config = dict(
    n_head=8,
    init_std_qkv=0.027,
    init_std_o=0.0,
    optimizer='soap_variant',
    batch_tokens=262144,
    train_tokens=989300000,
)
Each number is 500 + 40 x the weight over the matrix's rms, rounded and kept within 0 to 999. Layers, rows and columns count from 0. Numbers have three digits each.

# layer 6 MLP down (transposed), 832x320, rms 0.152, rows 487-544, columns 80-159
508574515479520498499491510489510471511469516509540542458527530570543567591474453549481533448524499479449572467557526519466458504466516487491558468480493499458482456504510524493513466555506545467470442500442548511509521516543392466495505404
467551551513518573540482518460453472489527466560494471504490554491508483497511526529511480469527498537505431481459462503476475522524511537538514482432509539482574473558506514550512550464553455433427452466521527529540526471513495483504494521
467477491471511538466514487476469477455406466497494519492502513448495478501528479473474498507480542484506508521485430526549483471485503500482504448557473618540526537547510496486441530487557508533447382556466511560522514583524498523593529517
477565471521579504614570517495513454486514453575469456522478511517564491585585541469493475510507495517512515461470529446461456539410450401541462472530481463483457504479539530513479480549481498482506508439508497474456536549487461481473501443
487441477514518495472471531480528470441524469550497576440423499523529544464470525390526485444516522479422510626497533528509459489493501490487606411512498556523509511507579518497534502500483515480512517469547527510515419487471481516591556430
578511486538462473525447437465530531528431464522459449384564399493473453461452600563429493481499511483505580519486441467539547547471502434496389457469459545583511460513447496517551549448536534512456594546500504536544539451549502536442509414
544530542531485506444505504531521479492495517517444514452471458474511497523499581573492471467513536464528524507507515490524472495543520523518529493477454560549483506540605460508433440572555528497445510478500465442553458534416561473511483575
491506530464500513572455538571493498420537526475449520433590507562468467484465514397445493576519471451447496465461530479483485444459579536495534532456493442538495540489499550390528482528481513486434517432457504530522384562495468567520577480
520490542516514415525467522534538496546512437488493500491499510567449522514504514417501500570480521593455524456507488531546423508531560504500563521512485425494573471533551552497509396462511512495574485503493427491422523463477463490498496518
503479515553499556479416507563523463452542452496532503507472509445462456517489503440529461502552520492523430515562424534434521545492515457394438495495460528512533511500423512564478510535515447464470498549507475558498474486519500452463540490
463489530491529571569532473512487498536461401491498444497507509572516452476504501567487518486464490518478520525508487444445544514460496493441516483524492543526485506473511439432546492492505548533465470525484516530513484480513405507576494480
529525561514431503498500522471515496506503439539537600503533442473560527446498542492505513513589486449447510577574454471466506440533514492447508613439534465483518497453532493528511496469463405495432491491525461503526486589525493497450472436
518492562489539460444483523477504514582528531520445457474466508535450512483535522498478519516499449512437539555486486504487568498536473533506593560445474495433481506501495513451526499465468473488439403521533514542433600459476481540480519517
515482522458404457555564502520481496453468571484506508489469489508462501481503594537481418526552440500504520476503503463460501498517525498482538485473511528496445557440509444509481507440483474489455469436476522466490503521511480450495477510
516412454521445521478512445469525485511489546495581542437530490464472475493545433475566516526475471478502482438526487555519510451484523488472467489527423505420571540497417449447513441522438486575471471527539558602500516461506542436495499489
512527544477538479508489503502509492487453487501477451466483496526492500498548500525548476516506512465520516537429496567501605494484533503492494470467468505475553489481480541509502484517498509514459506396506509520505552518504498575533527429
532534488472492473492470523493490511467550516469549573517465436406543502497556486508509472437504446497572476477490505478494540472491527512525521466528493480566566455488485485527482490604538524542492526564479501510538455458520548448548484501
569545429468545527506464517582532474504467456515457531483446417468502464518473516448440533455493542563506528441490506446464492451427511528505483509463439465498548487474503549511460458461551569483490544490526466452460551438476533500484480498
525531499471639512500515515545495509574438477551493508500522556512488457475455442410509515490595533542532486527486511533504483524530433511523515495472481534469497488467475519516499566508479577447488534528396476466500489436444517439454515476
526534479472437499558576487449397534465466486457557500493488517551522478485437543435527390443517478478517528633553535506498545465467473490442476483522320511564433519480439509539438498510418543500467525537523564473438546530485477587523524456
498524544519518464510451470492505485473479502425544442544575576493559471556516491478555575537475448445589500509475518438508513486579484542460500481492491516454543521532505457444494503505429476552497495517568485430505506470503488507492513548
438455533532481468487484486505481485444563524445490526527528530463548491434479533552575576533583492451490475540495576544500459498564508507577530528463476453495546479567507504499515495481541515557492490559392555522535508474498510512533439438
438470509497441472565536476507573487468515407466568487403536509518472461454529488494619618439566523510503468468552473512449583485409521507505493513537551497484553490582480459489480469460450459467513475512516477483509463511497530462497461457
478485499538453545482528506491495533496514483566468457509355482500445507504526523536494430531528452520498453542473476486507515562525522424508477511484470485536464496557564494487551519548502454489546502434504505479547548509473525453500511498
540423568484485527504435477469511513545449466442553504489472518499491483482556451536504421438601505509552411528429465501441557485483516532475503563508504522462510491510490470416504434583623463522508606457480500519459444456483488477521491500
464468479541536481481489477499513516446476447590486517476524506581480505433560476506520538488514510495542460508484487517510476528545490456502532554482469454549462450490496542463442519477526522511447516517460515507473534561486525476486460527
501556532462549505475547449526524527479498553444537485481580544521559473514480536512543454486561438494459475539523446486559477457507528534511464486541556624457544517494537425394540489482454518443433446462508541577457509504494489519529495509
502582620431476467462492539601503557565423511486493534532535530429539552511450577495481468567463439494504478440561500535480572455586531461432559611458485456513454573453450513510485448517442462477485452533526500557473467494551521435518596511
502487501450461437433545508444542592583504542470437524535452534459542441556527430463560470472457452569514518596429503451556501471504531483453448480512563458522522530493458495522550477454565534523481522608545489496481375497548452539553470505
514506557494514517440526493482541457540433456462537523495477521447555519561486523566519499543479426544563415523477583517471537463502481547479439477404481517438589425466474477528423503513537508509472471545540484537498517519493493511455573478
477494527513504523474499483580494523531466532469562499464556473444518434565540480447411520549468544435589450541545507536470505443520488497486479492521523416571489487564464476522466552439499454590497464446508492543513537596495516511500516477
512476545457493419497523510443551535494426444475560453504496513462450462478504492547564543509476479414509540477466553469455458443499460475500526479497488462433559466583457514526511511455540617452558507437453511468485512494596446501502453542
589444492519454470441418490467537486493476514542481575532526495597421483505495503542534576470512522431466496530481539417500456424448417517467481493468524499528481476517540490529602523486524505509552498522514534492477540505512550511486448527
508554510484566529490503459460462580487465531509526551458451435514493552507587405515532438478440475495501457565456581590394486465495520513541495491581509572456469427570450457461480419527509497518543421515497585501496492557469510516463446486
473580500490411521477449423435493472480497521456570508468501531496564424458421473483533476449452532541463464484478548490515524519482534501497464462510519514464537432457579527488579578530482481484428471467447470509558470526467490460464491580
449531554479518528499488487503539463488472503495457417469513575507438526456555545446487502481462570419522485521587526469475525491541516512519481522455486542520508447580520492559485467533585581503443447546535479574536493428540493378461452487
488491534503479523483515542537512513506405487544535514448516489503533573494452441441476426497464484507496491549500482509506559484493479483575516436489506496524569550506519548523534449462444555570423436493467429568460472491490446560543501559
501498524487510445500498477445468533510476470560494459541432454488448537498559543498496624587511467455479570418620509529496509519488512446478451510444485482530469477467528537458550526520548501542468562518591469496504576476491561526578563447
466497469469516513518500512522474461559522532537464531407525475499506491511544502427541464548534431455511500509477462474576494521516512493528554474518477540505514488494542519548504443506493524506409476498565512521562499510499561480505548480
522463478504432467493469516425482462464413510491502517473496438514550454530518517531470484486487489578555505542526533552469503511490506483545415451536553489467454515543511528541549441578516546539465494523520447496584520526574514463457455504
469440472507521413522467482543498450549501512559535530535429544563528507524587459506475516474504530527498523557530542518501442475505489515495470499547509461486579529449477522452519499518474465533471464463490532524478498553510459502440493548
477511417484451527521476503490497483520537590533549523492558496492466512512472497514484542498448489505573504528469509502491542502508467507427558550451461520519539470455561527510520512516519502465510476528476468518513511479458490488490490502
460559522496359424541489463519514603490493482518496474524546539460542534506545456488496528510544464556439452504558468514472487517401476522509524470549541516479432530554513473450491446427434454503496474480453446551515505493549451500494486464
515561500443517543547506469432555491488472471457523465475479515500514403482484510515534491473490494459533441450562450441436506510472520517492488477515496534445465500439528495422538514480502490461559466477520462532490524510522559474486525527
509561510475501460498480480524532549519490502507492587518548571519468472471563467523523517460463429484457506455456516525408540527490520528483499488459507420474569499479529507547508536528522592457459564596534497517511547501486512523549469522
469482519538494441503575461523500441537515449477456462489525506498600481464503539498478426480452585476543448506518531540454495540414468542497452474479567454451423546499580489513439467509577510512460468497550522504450516450489503475431502498
498481489444474474512591522458480577502544529428529538467572489467512515527489459461554512451513415515441490466424526480539516530433541520490501519501473507522542477487543538546497500522473468484536461445523446475440479455516596602442530488
503471441497477488523529480426561538505481503565468553429525495464450510478411596521465527490508484495544544558443477506573448488548488435541526493559489441487569482569451548507450471474503534458514487512464514503465499500514521453491450515
494533561518539519570530480479419399592512523503521505522490540478516523544558535495434522477419492532451486462492502510507501514408595595419463499435464454493468466570560495485555550515473507419521513424517460510460456545453521568499469464
551452512494498513454511527467490504462519480439535546464499483538430554481547506507492480582484519483514456508537427505458522437477575462513431540521536484506481471513524552537520468503499490484460514552512532490505552494531517533498499489
487491495501494575522493505511480458510511525475559505507463463538488509504562542574585497509484501545527518503473524605614529502423575494490445485448445404424445526474515502512491489553444490508553518519483563485544501492455417522454580498
519477442448507475547507491451416502572446567517490504508512462487530500496425514495488479510453523463451478519551559500515458468453592519428479520453475525481468508410527461482457464505498465477550507488487432566469507547577548584493506532
507498523519512476470555548564559540546495528540542571445468486499469488454495566440535489513481464487478457492465504460479467537492522570468438480449543465492502507509536496441522527497582500449527513467562536536504482516480552522518505476
572617469520528493602494416517574535471529525529441529468558510566511448529517493502469439518404472436526539484449531501459556450457474461547446492520517452541528587461520485465523470491459516383463502574512501503514463523479471427539500525
496368479495476533538495530533458441508449502478517486498474474453485527534449436583463466506501555439514451428491422465496515542471522503522494506385510537587467454472591499472485515493473501481518505482491463523450440511481484416468489540
507432534514501489484565454515445485428547500511514493462482506420488465546480502481488477539535515527549539504495477549415584491482556552503492392530476505549551486541406512494514542503422508498431507492507497519522479517502466529551470538
546487581422498567489475469487560521463496528501490427549509636535537504471439453453444506522568492527534567532472541483519537546521540496585429532424567488481481455458502604534494431505485447442549531462550482561481461523576493459546491526
513519597430508512524542535571543463462530512425440536482522416562490472489515465476512464596516457511480525523464575472526528533510478516567456520514495483420461472509420484502456540481477435552465436469509564522473576462474515524516450426
# layer 6 MLP gate, 832x320, rms 0.155, rows 488-545, columns 80-159
507451518511505626499471461549502479538494517555502438490530444514489516548518474473466467534537490452522518494473514423494516539520511445518507569495503476503505500484534470514501489552459459521526565532574524506543512524558511466570492569
509510516549530471521457524425475514499546505478547488532503503501447541483510551449476487453414546548551532454453577516487428493513496480518478573515526491466454516484417444472475497460579428442460441528544421478439454480566516408496614527
515483476446482472493479516461577535536465545449462438489501504545453517447516507428560508503447462459520461591503466469443417478499527536522532484482447534497539514522432469516529527469448540512504448490477492513520527502445521456475485492
562556475497525525491436548556539517401463475497435482481444520513560520523502550518494514574551515562434485418454550564482496505435514502409505481503549509510479522644501481504484517519480483472476592512537497519506453505531456529522507442
551586560432419517465462536489494515449499504522492486541512385489451513505491547548531543562516431491568519523525496517560538476501507519526499534522487544477506451487430479511496515504446501438491463510504518586466513449535513593489504529
525531371537493531572455466601487468522517473450512513496464559463506414501443519496504508494510558522528506505454504541480447523544440463459491510548482478463529561487488518423437512546485523509548529510516549490483465560434501440543488478
446512504483558514466609531396472552506466499514522556523505607502516461450490597523474492457551521441423480525473580552526566529514500466459537555517454601446502497557475504521509477488447424557463429515463527489518486485531614539514572520
460465488483565433490497506502482499448538534494467501490487404488488507570491463503510466455592406473528524473446522453463426532489492574473472577532470492499406494422535501512515540469488465502493499514492529461476521408540572504388435548
531514513433521431489509476469560538450522547499523512466506526476520462485510531479468505497427436514566549536522449461416485557544489496449476524495505495529494535415499492382505522496507498464495448480504521501551498504511529489519583497
494505510480506547532458470504435462450506522485544511556475540392557469519472557502496522524520536481419508468536515502573487528490536501573502607459533525508532500466464535433473507492511441460497479569487549505534466470443524487502535503
482481543486435477472438499569527519432560451487470478442495536478510556499528525529508578503534472481510474441557586457405495487417542482358448497517535569547507458451506585532514546431484520525503526510482541505498540462502441559524493481
479556499522511458503467470487517539545551483462507517441501586478499464514527470541458464507541501617479564473473449511536523477448448464431519514489502518506463597517519496491500555463463487487542482421435492475406473503466425532532605470
558524531494525471489495413515507528407461465487527464510530513467502569449518562540555466418478462438458433466496500471475444520529505495442546507507574489529507489490573530499572411473486542546454530480463503561516552410486522401475570481
548523501479436458441511550512502566510551515541506476472483563522560447534476539484508534495454490532530574533431500536552535503526540487418495533556466500527493524510578461499526537494500577497451442542553534474524541478513546523479492405
530511441479516466489503544543528568436550471456493481523575522503443539509567467487487464534464455550454542505521494467450484488435571512574490530489536512532507453416559369496555522358485525504493600539553526530486506526567390533497533520
528469461525431469432522502463532467470453508498529425468462511504452464464505469556526559448494512534459481500452518494436502431504485513498593542456528418455522481439514505437463481497481453423533521421490551472533540537494497532448535503
474541538526445542513480464483463484496514495494469505451522526441526506549545493449469549536518559510507528530491473574524548423494523530548506382490512451499525587522467503487525464472464457443486566433599558503491496442588482494544519562
484445455501488446458492530497553502463411558513497466481512488552550481496469496391441480492503530529475553487460477470457442475482517530521548413551433529608540435469461540545544498464544507472498530460449455500457470451486476568450541481
398450489554456574499484544487521511518505501516496476540504417508546549524534481497505530510529511464561467507419559602583447432452456620543491507554538498523479459502436477505514451566448533462468536504585468439487416461453422477436566471
402451579511504505533571562563441476510444497489483512489529516487582584521478543453462516459488588468421472483568494468527537547454463494561408516485537513483526428512410565483577417518493518493533515518496443529533511462515502483510467451
552485501475558506529518483572458482436506487484460542470563473434443451529529493413443498473549521482540538467469464496478557515544468498509481585510510456491495537489506550484533500468550498470482526504557377534491518446504462509493521496
457551493576400548524479573496434457554510471516474486523494519443554454439499501531549540518483458503504522506515424456571510517549503500611504441516439461526501521544427539426514481570466530431411521510456493503519493472434486430462588522
482512489495473520534511565511425489448560508543515496490484565516494582552487619479541473546491438471484423512426499462504495513527451531505551430489507569530550515542536446517528537466485500559519502522539492528467502487485500469524563521
533482535488513548601595512529481498470494496554494511506545487469523460510547456421513452499555411519498511519517474497563486515506524545524479493452450427479507527505505530452508521468498396454480521513465491395472570471515505558491570540
497541497503410509525522539489510502498488485554470600411452524522599417537524489569540474570433520515529494538478557502510472503503495489522558495537470461536558571542483518532444357456481470531558508574491493445457497471465468505554501523
525494505514587511583535525542432432466453505531503477475463470477524449456510513430448545440495470453515517512461551545567489486503430508487493526460509423487450550520459507554524463546442497498534497496556474432504469556451480586503565532
520596533394508540411508570547464462485473563398514461554570528512478558446437480605478545567503464494484493457490511482478493499581469502468571526502455448507465474469522460504481466531385521443525407493462525555484541485530556522450591603
464525468487548423552542536528488499576401551481525498550442504423479500539477501453489495510541465514534595524540477434521430470508515562519554489561581451531448525514438433537527518446577546429510532536456527487468509537513455518495528504
501511486472511552574397511462419539408567521533509566539532480490492451405553513481525458486524518486498509566515524396531480487529515480447480466544505515485518500500531384460561489515511501493520526497495492474494507493475441465504477478
526561480460485527543542462583438522451522484506524443495475410418524415544483577513575523454497472507482557502528457504542525498603512553510557465401479516567517502536489547507560479543444496485513487462492517471474519426526496488501587536
535519545453504471549451495465512525492546438484522519475550544571511542444472562546472523484506527523519502531481478445505534485546526496535514490565471499531533484449447518515503547486523532569465494508521525451499500553492501583520551508
460532424500445566460521563413532554568423510486535442538465502509482451494414611532494484448589485515492436521439524555530472561431471503557467509509508469486546438517497529474504535541492533523533584492452513596509489513572444503477533490
416480544489525487514450431426447528508521535490505459521529473536534519503523445538509529509537528474576540432435508440517546455466454487444527408521513514451411429545431532542501452482453514452555547490570485501481510518459531497438428500
422511506449539479529449588524526453574528537528472478540488512431390541587486469531492431556560515532464460501495526484523537558495481480484463509519560482533551477452436514566502525526476524509586516532568482540484419499519548530488543458
500510454582484504567510455452472477481472495482459500458561469528526498536462444495490559444508438528422424518511507571469517475503497535506512490545468551500524502500555560582525466538464475486466540569578477478451511533489473457461612524
484401475499488494495533589507452537505473445535466538545556546538540445539494531441514547558509475461495522537507503520541485452490496565502406507492470505458477473520536479485515517508478517486423486480561489462402444492493490542465417508
510474468482513504432502529494486528485443465434521481449510539513508526563470453471527528505508498492502519535520510469445540518456516494544555512465486513472544472536548512458514482518465418514520542523461485528520472515498474503438543497
502441494485564466563469540543467514493506512522506455541550493558545458447505477476459505471552505487441489595486498521456473578504522527534524545472435451459476506480435518489502547500564429433481431510449462490506526386485508545552479462
514473491519483514588470464559490487517463529493505560503490537427430505521563550413481532485540401501545457500544445475568481515470488527480509430478524395551481494505533511465491592503436515518528460416541473506511606528491513513398465490
480482475467538539500479500477453509492513432472529487525486500451526472487537551520533470479488427441481452556448502481507525465488483521559509445505507485518497427487504555522477489528549512490564493464523540483516491588473455472399511536
482453496493554484473527523456502538492499547498458506431491511517552497457521491552483499510561519536458527521498517551480519498469529509505535496486522456500461482507507520519530528523501508453453506464523460483478546521463525446546540447
476500532538493488446466492501407493509453504551518524501481557484472573497481519496557548522492566572570478479553546470576439471508411508530520532535476469482577512497531445519543442446518446529532486505479461516491490546529495555469546542
450424447507451547510538584522398490619508518597513568512483484498466507551463467480511545427519450513486511549548545509534492509521519524536557531450470514510458507539453445507584577498494512484473519496472545491493398532493503556497457479
523484478505497520482469518477487508471470467540487494559507435509532535490479501496501554526530519421565450539494526477506472414551548580504528501519469439461516453539439519538449492474509504475455456516475488428530557524548449533577533541
481501522475542488538539460441460504490511533517431482489490508483507502492511542524518470495557514570487485453557560577479487562472491458538465496523464532500488515402424454519498526433534455494531432497436439501493485487550452468524516588
512487472531517457466534522494517446526496452468455511479546541503538498493475509509521512459505550520564520520471531444473523469517511441515573491490481440534431448549492555471473488491501488535487519499539496472504484498463539517489456444
468490510529556546461504438519475507473543526514529465519547500546515542518478476551562494522550525511554446545449545519549497546494398522536449557545518511499551523542441391496548542445475537541532491539489482483484470473515460581482516528
554492434433516465463500543485501464531473464420505485478566517451453501497484515554469521435517468444469517584522451545497499516557447503574488537468470457482491540457452466589400463540495505505562539532513492452542465536553482457463511588
523542512450464505433479474522527474453473596476490480526427515506498560513510531549536455503466402542483516439487507517488605485475532482586397498477558517471563558492497543506464375480402487576476475550483517521533542501551483549513508498
464416477527544485484441432520515504549559484576531520498532541478556517465504498525599536469504502520445470528491481550412554457468514479501412459544470495452491451503492511503481527517517508448503466437533469440547506506539507457488547526
572571529470498525467523509535573571435511436506510474518483532492524507571510464500510494478524485520497470541473502519531464471504489487583555514540508531560579461534442545529424534389479485510462471535530509471469545556558474485544462512
528583509531513536614499615506502534561507526519499536501471559517488511449438561505518430501573428545492495498500471422490462482558518547544498540473524478585524531511463483553554449486506556500454586540597477480468456533442507476454605455
551529535494481498511504513526434484514502466496548562452546436513557495472482540543474503485459499449548508499525450519582519490489502500476536510461536480489578499517437563503453494428441538470475490531442488516506516432521519513460506463
505521475496521568570454443478516477385466462523545498503542541489532466484493561499483445519501493481472524510547506474448513437525530508493479491450463431486461537484528546479494521547451546512564477551532550497516482499525487494465499500
562542454501581528559420510439512519514492476594486572526462446503468552556480481465494521444488553584548516470451476488441457469506490581480533563545502463523480532517453437488524498485413504474530493576459513454554490534433483423488473431
554515518493543452517507444523476488582491475488570513530514492430519559523537441504426484491518440460469513447494506492530558516453500522476520441486454514548602460477447529470497525540392493513539516513423477489528519458478536493465460560
516567552544520526520476492450486487502513467577546494453502473497530586487550502497482506449461391509451485476487443474562433473538577495529469408512618504483502459532485429527567553480561541469456460459528508495493500506481478514542403488
518534518551545530487465508464502480466517532469539450471473465445503469524484465467483536501462501486519520515487552486525547543537508592576607527429529522490524583485522431495537571564511523534486524501496531523441464474463573536520522496
# layer 6 MLP up, 832x320, rms 0.164, rows 488-544, columns 80-159
436454560503481457439450491513525528540471582511519485514577433506477504484504525492485563550474468530465464480469504528535528495401407490494514511485510464524445490466472505527487471578531483525472476510537518479469489601517466478546501507
498479482541540515534525507486425502555454510507514493490584533492589509537468431525500483518418478550582521548505526428518449566494486487527514516465478480452576502564517488389486529449513418503481444562557513515523443488498497469495541496
481532454535488487475493445530542585477529482455450471495579525461514498499524524453522492474547476530519431509472500495429514544545492439519531498472495505500575561546466487520537502483532511439437496519511533496466520457486561521504520513
538438528488534438550528519486461561482487415465505549436572471524491601520478568469488611512565549582540547411543492477533516491492513512488542486409536534439487542604534526453549508483523516439513586520482443601506468494481498490480540450
538525420519470502477576456555496390422554541555481479527574492597539458536538557511471440463500512500538505567517530440581570515476484460481492534511511519468581481519514508477510480423494508486539527539530511475524512485522500518487484457
427502441516505536511513482515477493464434493527540548474506481562569483566537569532438501461462500511541468513417462554439475538474446504589539519568524537514493521535601483497541540509471534452466557512542531502489504534419520562497501561
524487569517428487516501590513496579493519488559488428494544451493517451488474586511443496490570501501464544426503401561493476536498436506532559532475487541496508499569542494473475464513507476463522498571430479554590498541494502554506477484
455435447488528510534422468513522507494480479519530499437439514476463481534515444463467522609555506579504515509459473474467483524502504538467525543453448496486538512561498507523469525495555442476482469520552506549456538488496563555471565482
536540436478603499536518470524465525460490521501447463539500554534440496439539527510437465507539543481505525498515493517523446437477506507442563530455504546490520503516525494458442520477478511479417471507499497483467482498534467588481554539
502515572546491477471576516511523513537568495435438506482501490480493505551460445465520467487524532472425482434488562567461592506496465424536512511545531455497490481517490494487482525569433527492421550472472432468413515430473483520458490512
443528573489533519477533510547425495533535557499524413493491510509484534528521630504481492535463510499497456505470511478547466456498573458504435460447557459503556521475541491474560483515496574522522456475452453445595496520462535539524488510
509469489507503547439503443478470458497476514503538432489532506515558513484446498468531516515491431435539480477465507523489485501515557502586512529547639517478488430527562491464512554499458524552470494487543452541458495477487497578545428503
515419459542504552439484446465419492516611536570491522427547567508481478410457551498441434528504489510473521531543504479515481529479506503534522471511439434514438566503488518522495451425556514492487475518479486533503538539462513462468529456
464484531540569584508501500546488428465456519540549548523476484505575510479421590503477436412533508470502446459516574459450554518556527495562527514509519503508488498463515530509495497519489519450517431483428473512486483518443525536462553586
464459485452538463536484505510505453486542537527571496537509517575535478513550480526495525496572503521528455495502455524512541558547399509538444433520471507474552560454595506491507519528453471451584498550491487494488553581502509536497457552
529444513470530417565410535477453531515577533508480438509478498447473559479511486540439519540499469461461582510521534475487523486546494457527496507518441501529528493490482588494491484529538489516484430523515488533553473474483539460494464568
482536448479464513558460527459486492547503475501556492477547498441533516508534528434439521473511529535513508477576510481475464442430468479502463544475587509475476461447470488549448501515532470503502484479558550468512514500508491499515510487
410522524572509438449474525517517505502471533550490500495484480495479524502493498468536484527517543533542526540510483487524512451557511544445527501527408409516451553489565555446434524511556528439481589470493448475475486513504464552448515479
482524459462463481559497529466481497485489448434498505473522554503533527507402531504471495483482512409464414501490545518564558469471469612525523505464457529464503452561502500568504463520485578443503420554487516480528639516485555509503489508
503478542496520378520480559538401481464457499495533482426477468418510484510443628492466526449462462566449511461554469530472553545526427513480523473532448537475462515479505536505485464500504512471444543481520535497560513529470507560530477417
462409530521536579466518520547474478495552449471452560424429457460539501523538574531498524506435516500473488504468453473474514526448480455549467472563494516454551546503471477572484478522589420437491459558542426548496546447496454439509463523
539451489537513445507506506531542513451426514491501498477471458532542540510514451495497504540519561566410556451496434521430556438466417479472483617485445522441457469541505511554520495537458496498534459493544510468477543435547494484568488506
511436438486508448501459414519500482529470500500457530495496541454443483559542600474512472478517459525562461483497509523493454507511451510475503584523516484503537475483539468573444490522541434564503457458446502505465484547505514409513533535
445465519462507477524545496449523499480538479505506503485433590455544519524547523543556554443528564475487455544503457508533525558482545475501510581504518498468449424527504522490533494478499469508459488493466518534519494509456503451512537498
527559474467453449519411549540537550522471488545451541487540468554520545432519541495564507539494536552436436475429434481508489586497517456517458519513478486498432461523530569461517447435538502494526589506498502406508432459541437418537566447
401488512502450501537464441492460563574525534468464467470540554475531503562556402443533488510559515448426487515514478492520484537473481512478532500497510581501462506448495464468519443469485541438512491534529475545538500455489580439522533495
489537481452552521516521528499493516482588476478459480564535459524479562516456479485501383528508438460534465486486499509427555478469551467482568553470540365534460460529454526539483541478399628474506491537450523579454541508464461444517564561
503511471537482527475490493506520509550518441538467550426453496546441435544517491513535521446527403539550384524601449514551535477490442493442500554538570479471437472493501501470536564480451495475552509547423494503434468463585427505463526506
439493502475518442523468559596507497438462528553473480477504452479542530504516464507420494522490471542481458413493492450533505456547497538599558494425413475534494528543542482539458472514557476439494520470443564474520505519484454467505502449
497561524475502546563509571563452474572520484467510551433533461543500468510568511448476497480485460455509489454482536555576507507481538515489541526463513483432425549507517478497484531544496584601518507486488476526629505537532501485483523567
532500508496459437521390423501512574473574488491515443567517471460475504473523479484507411509494562463535436577473489510514512476503491451470529540555519475495427486529444453504573524492530519471510460563497458462430487466451581469486455458
569448565483495575438514527480512525532449466560550482543465427477470454487445480583594538483500558455493465436534564559531475501482498544462522524539543529533527503523504469529480527481450530516530496463470483544522462582498480529476563446
538494519499520501503441530568476509469457542507470543480516439471511529530476456486515476487521533500495442485548503540495446519535536572537572520577505514517463492541516472523519497497468633482535554510600506501470447501490486525487466524
500552524508482487508514452378548500457527484455464535483426470508481473550486478461412463469476475529558507526441436480484424496516524533406522534480500499497549536498466507533548478469467504471555518503498415492533484456532481540534514473
449494503570539460529460500511501456529476586584535538540547507536488498497465509571493524487464571450493506489488514490509389456526555513562459433487527544464452599465471503484489465500501509554478447536503590544564500529526487489504477506
515522493452459529448520477514559502457544455619607483506546507477528495533506489469500468455544495517422537540533498499600539514496482535555520496438509495584448509487505517571469541524541520536491467540497518470455446483470493504489507521
495460531488458503499516566462494534572547451535463472503453486482518501491545524509452520509466472490556496397619470546507495488520550509448482445479464480496482553484555446473485457572524440535567537437514425514470507541481534485513517502
491471415509502501519536562502428468504484511490484545514546458477509566549519464541445505468504530433493469508491461549491518436427440608477461570492540524488450524487425549432542492515465488514520498538559517460521478487573509495449452487
527544513542533549524476501435473541514538537484527494383478469553585417471441553527542485460533548546502462528502396613469533558487458534534562476492454537525406528464522495486513549522537325513499436588464480528514437507578441485518432546
519446477510496432532532515515528527505486447416507569541393487561487467541436494487570514568411522467516579492520498463437473477469545456540516541511562512514509483449472544522510464510541456519544471477484470549463583501495618503607478552
475570489495508561466468481547466494543461499481454531507436590525475491447552503473503489444537478457442508497497469468480500473551472589501526514450559494495501502489439552467520462554501470527532544507492541471549511529519475490530484449
486567552474456492560508470517471460534454453541528474452477576479523451551471547495485556467464485463532460436556529478480511538587498497526572479499539556543508579484563412460453536441504471492530509509522506506546469557491522455529494490
543458496554450416500527443561573536435451468520485542524421465499490431463493548520451518584477548467496567502532460484450573460491521503509391473553518508490531491509576474474535425498495518514565405505487480539550527535555551438539530509
490469518488470565456450528499545462543434464493494542565563467525499469489547508564442519459492450462487479480448536482486537480525483578455443487417438498424501438476554518526514490491455512523461543544501518448463493511461481529472457599
482480518522461498472519520591481469550499443523516532470514566468499509484496539476514459405492497559544457514469510498496460499478491513501442468490475514529507402527524486441456495451504457447537483435438550519480502523479484488549467570
570464481525523538523520502492462450494508521489505527517580563442471532504451470489558495518528490416486416451471527444518483468549515516469450516523496488538486535537489521475507514505485472536438549587527550517472521535551552518502475486
453492422453465427464448486475512600496513500539411482515527542439544537594493483464521493438509473475520551433485512534553470561445551456522519474531498483529542557505480607492455531492577481458571413445557478506511468550507447562542453497
506531527510504446487580503474538543516500483484478578503527406457461527519508487458447489439431460507509476526515585500438527490473505493475481557513549472554497484454515478551493521524508466477433482556530491470455459549450537534540440480
512486519466544471514512536531494479487558430518522449519544451492531506560478491516457532514479478506446606481527448470454508553490463528571521439495468546491556465562498512482500475503439501486529475487474606457480493486600463509479586538
562527518508532456471543534499553487512487447528494474470503527489531526482539525526525464514509559488524510479518462596552521473480555435589480505453467502427453492509460514562518490469388520493597472480563514457628531427475500535548505500
510480484526494527551485478531499483425453501468517475540444419497466478482453562446478501398487556527509467417553499491430419496516504442551488553478485474528482446521544517547422500534458520484468507507549516504462467493517505498517531571
416525508496518429513508512489408457456493491548415523529506533547516504557532541473543507510487449472504447490504545468523469473438498497555462521444542496436451518479506481448468473463536500509524473473419480583481498501473557551500525521
483450526546494534559553499458472518544472475479540476521552471518468461505504527506485493484492529475531453525511470438492416523525471584489541558520522409544497457527532566476529488413438492499481584523577513442419548454544491481399473518
523498474573568526523519448483526451473539509486472496511538475463564584488511483534494498533525479455584460435534490531439569535511554487428544601431509547555526510635455526439470511474466555528491496521468501512489494476435481431504512466
488484479514409536466505528484545506512530532513501495466483444551477551541507504591418534472504493473558540465476516445465547506468524489470570555491514482533541503612513406511500497430549485452514449487480472514504539515500513437507512573
452515553536504498500499473502539594478549471514551468435575489487458466435429485438516475558543470487545472497556519484466484536496518512470559521363514462471428472506488485469476458469423399504467496524502474453498518528539533416523479476
434425456529508542486494512529535499529499510470523465533509476473392473478597460517541476481603488529510491489495467545538516518475529463449455470553483583521531498573533490426477525482477517514523517524576499482491476549559441483466545498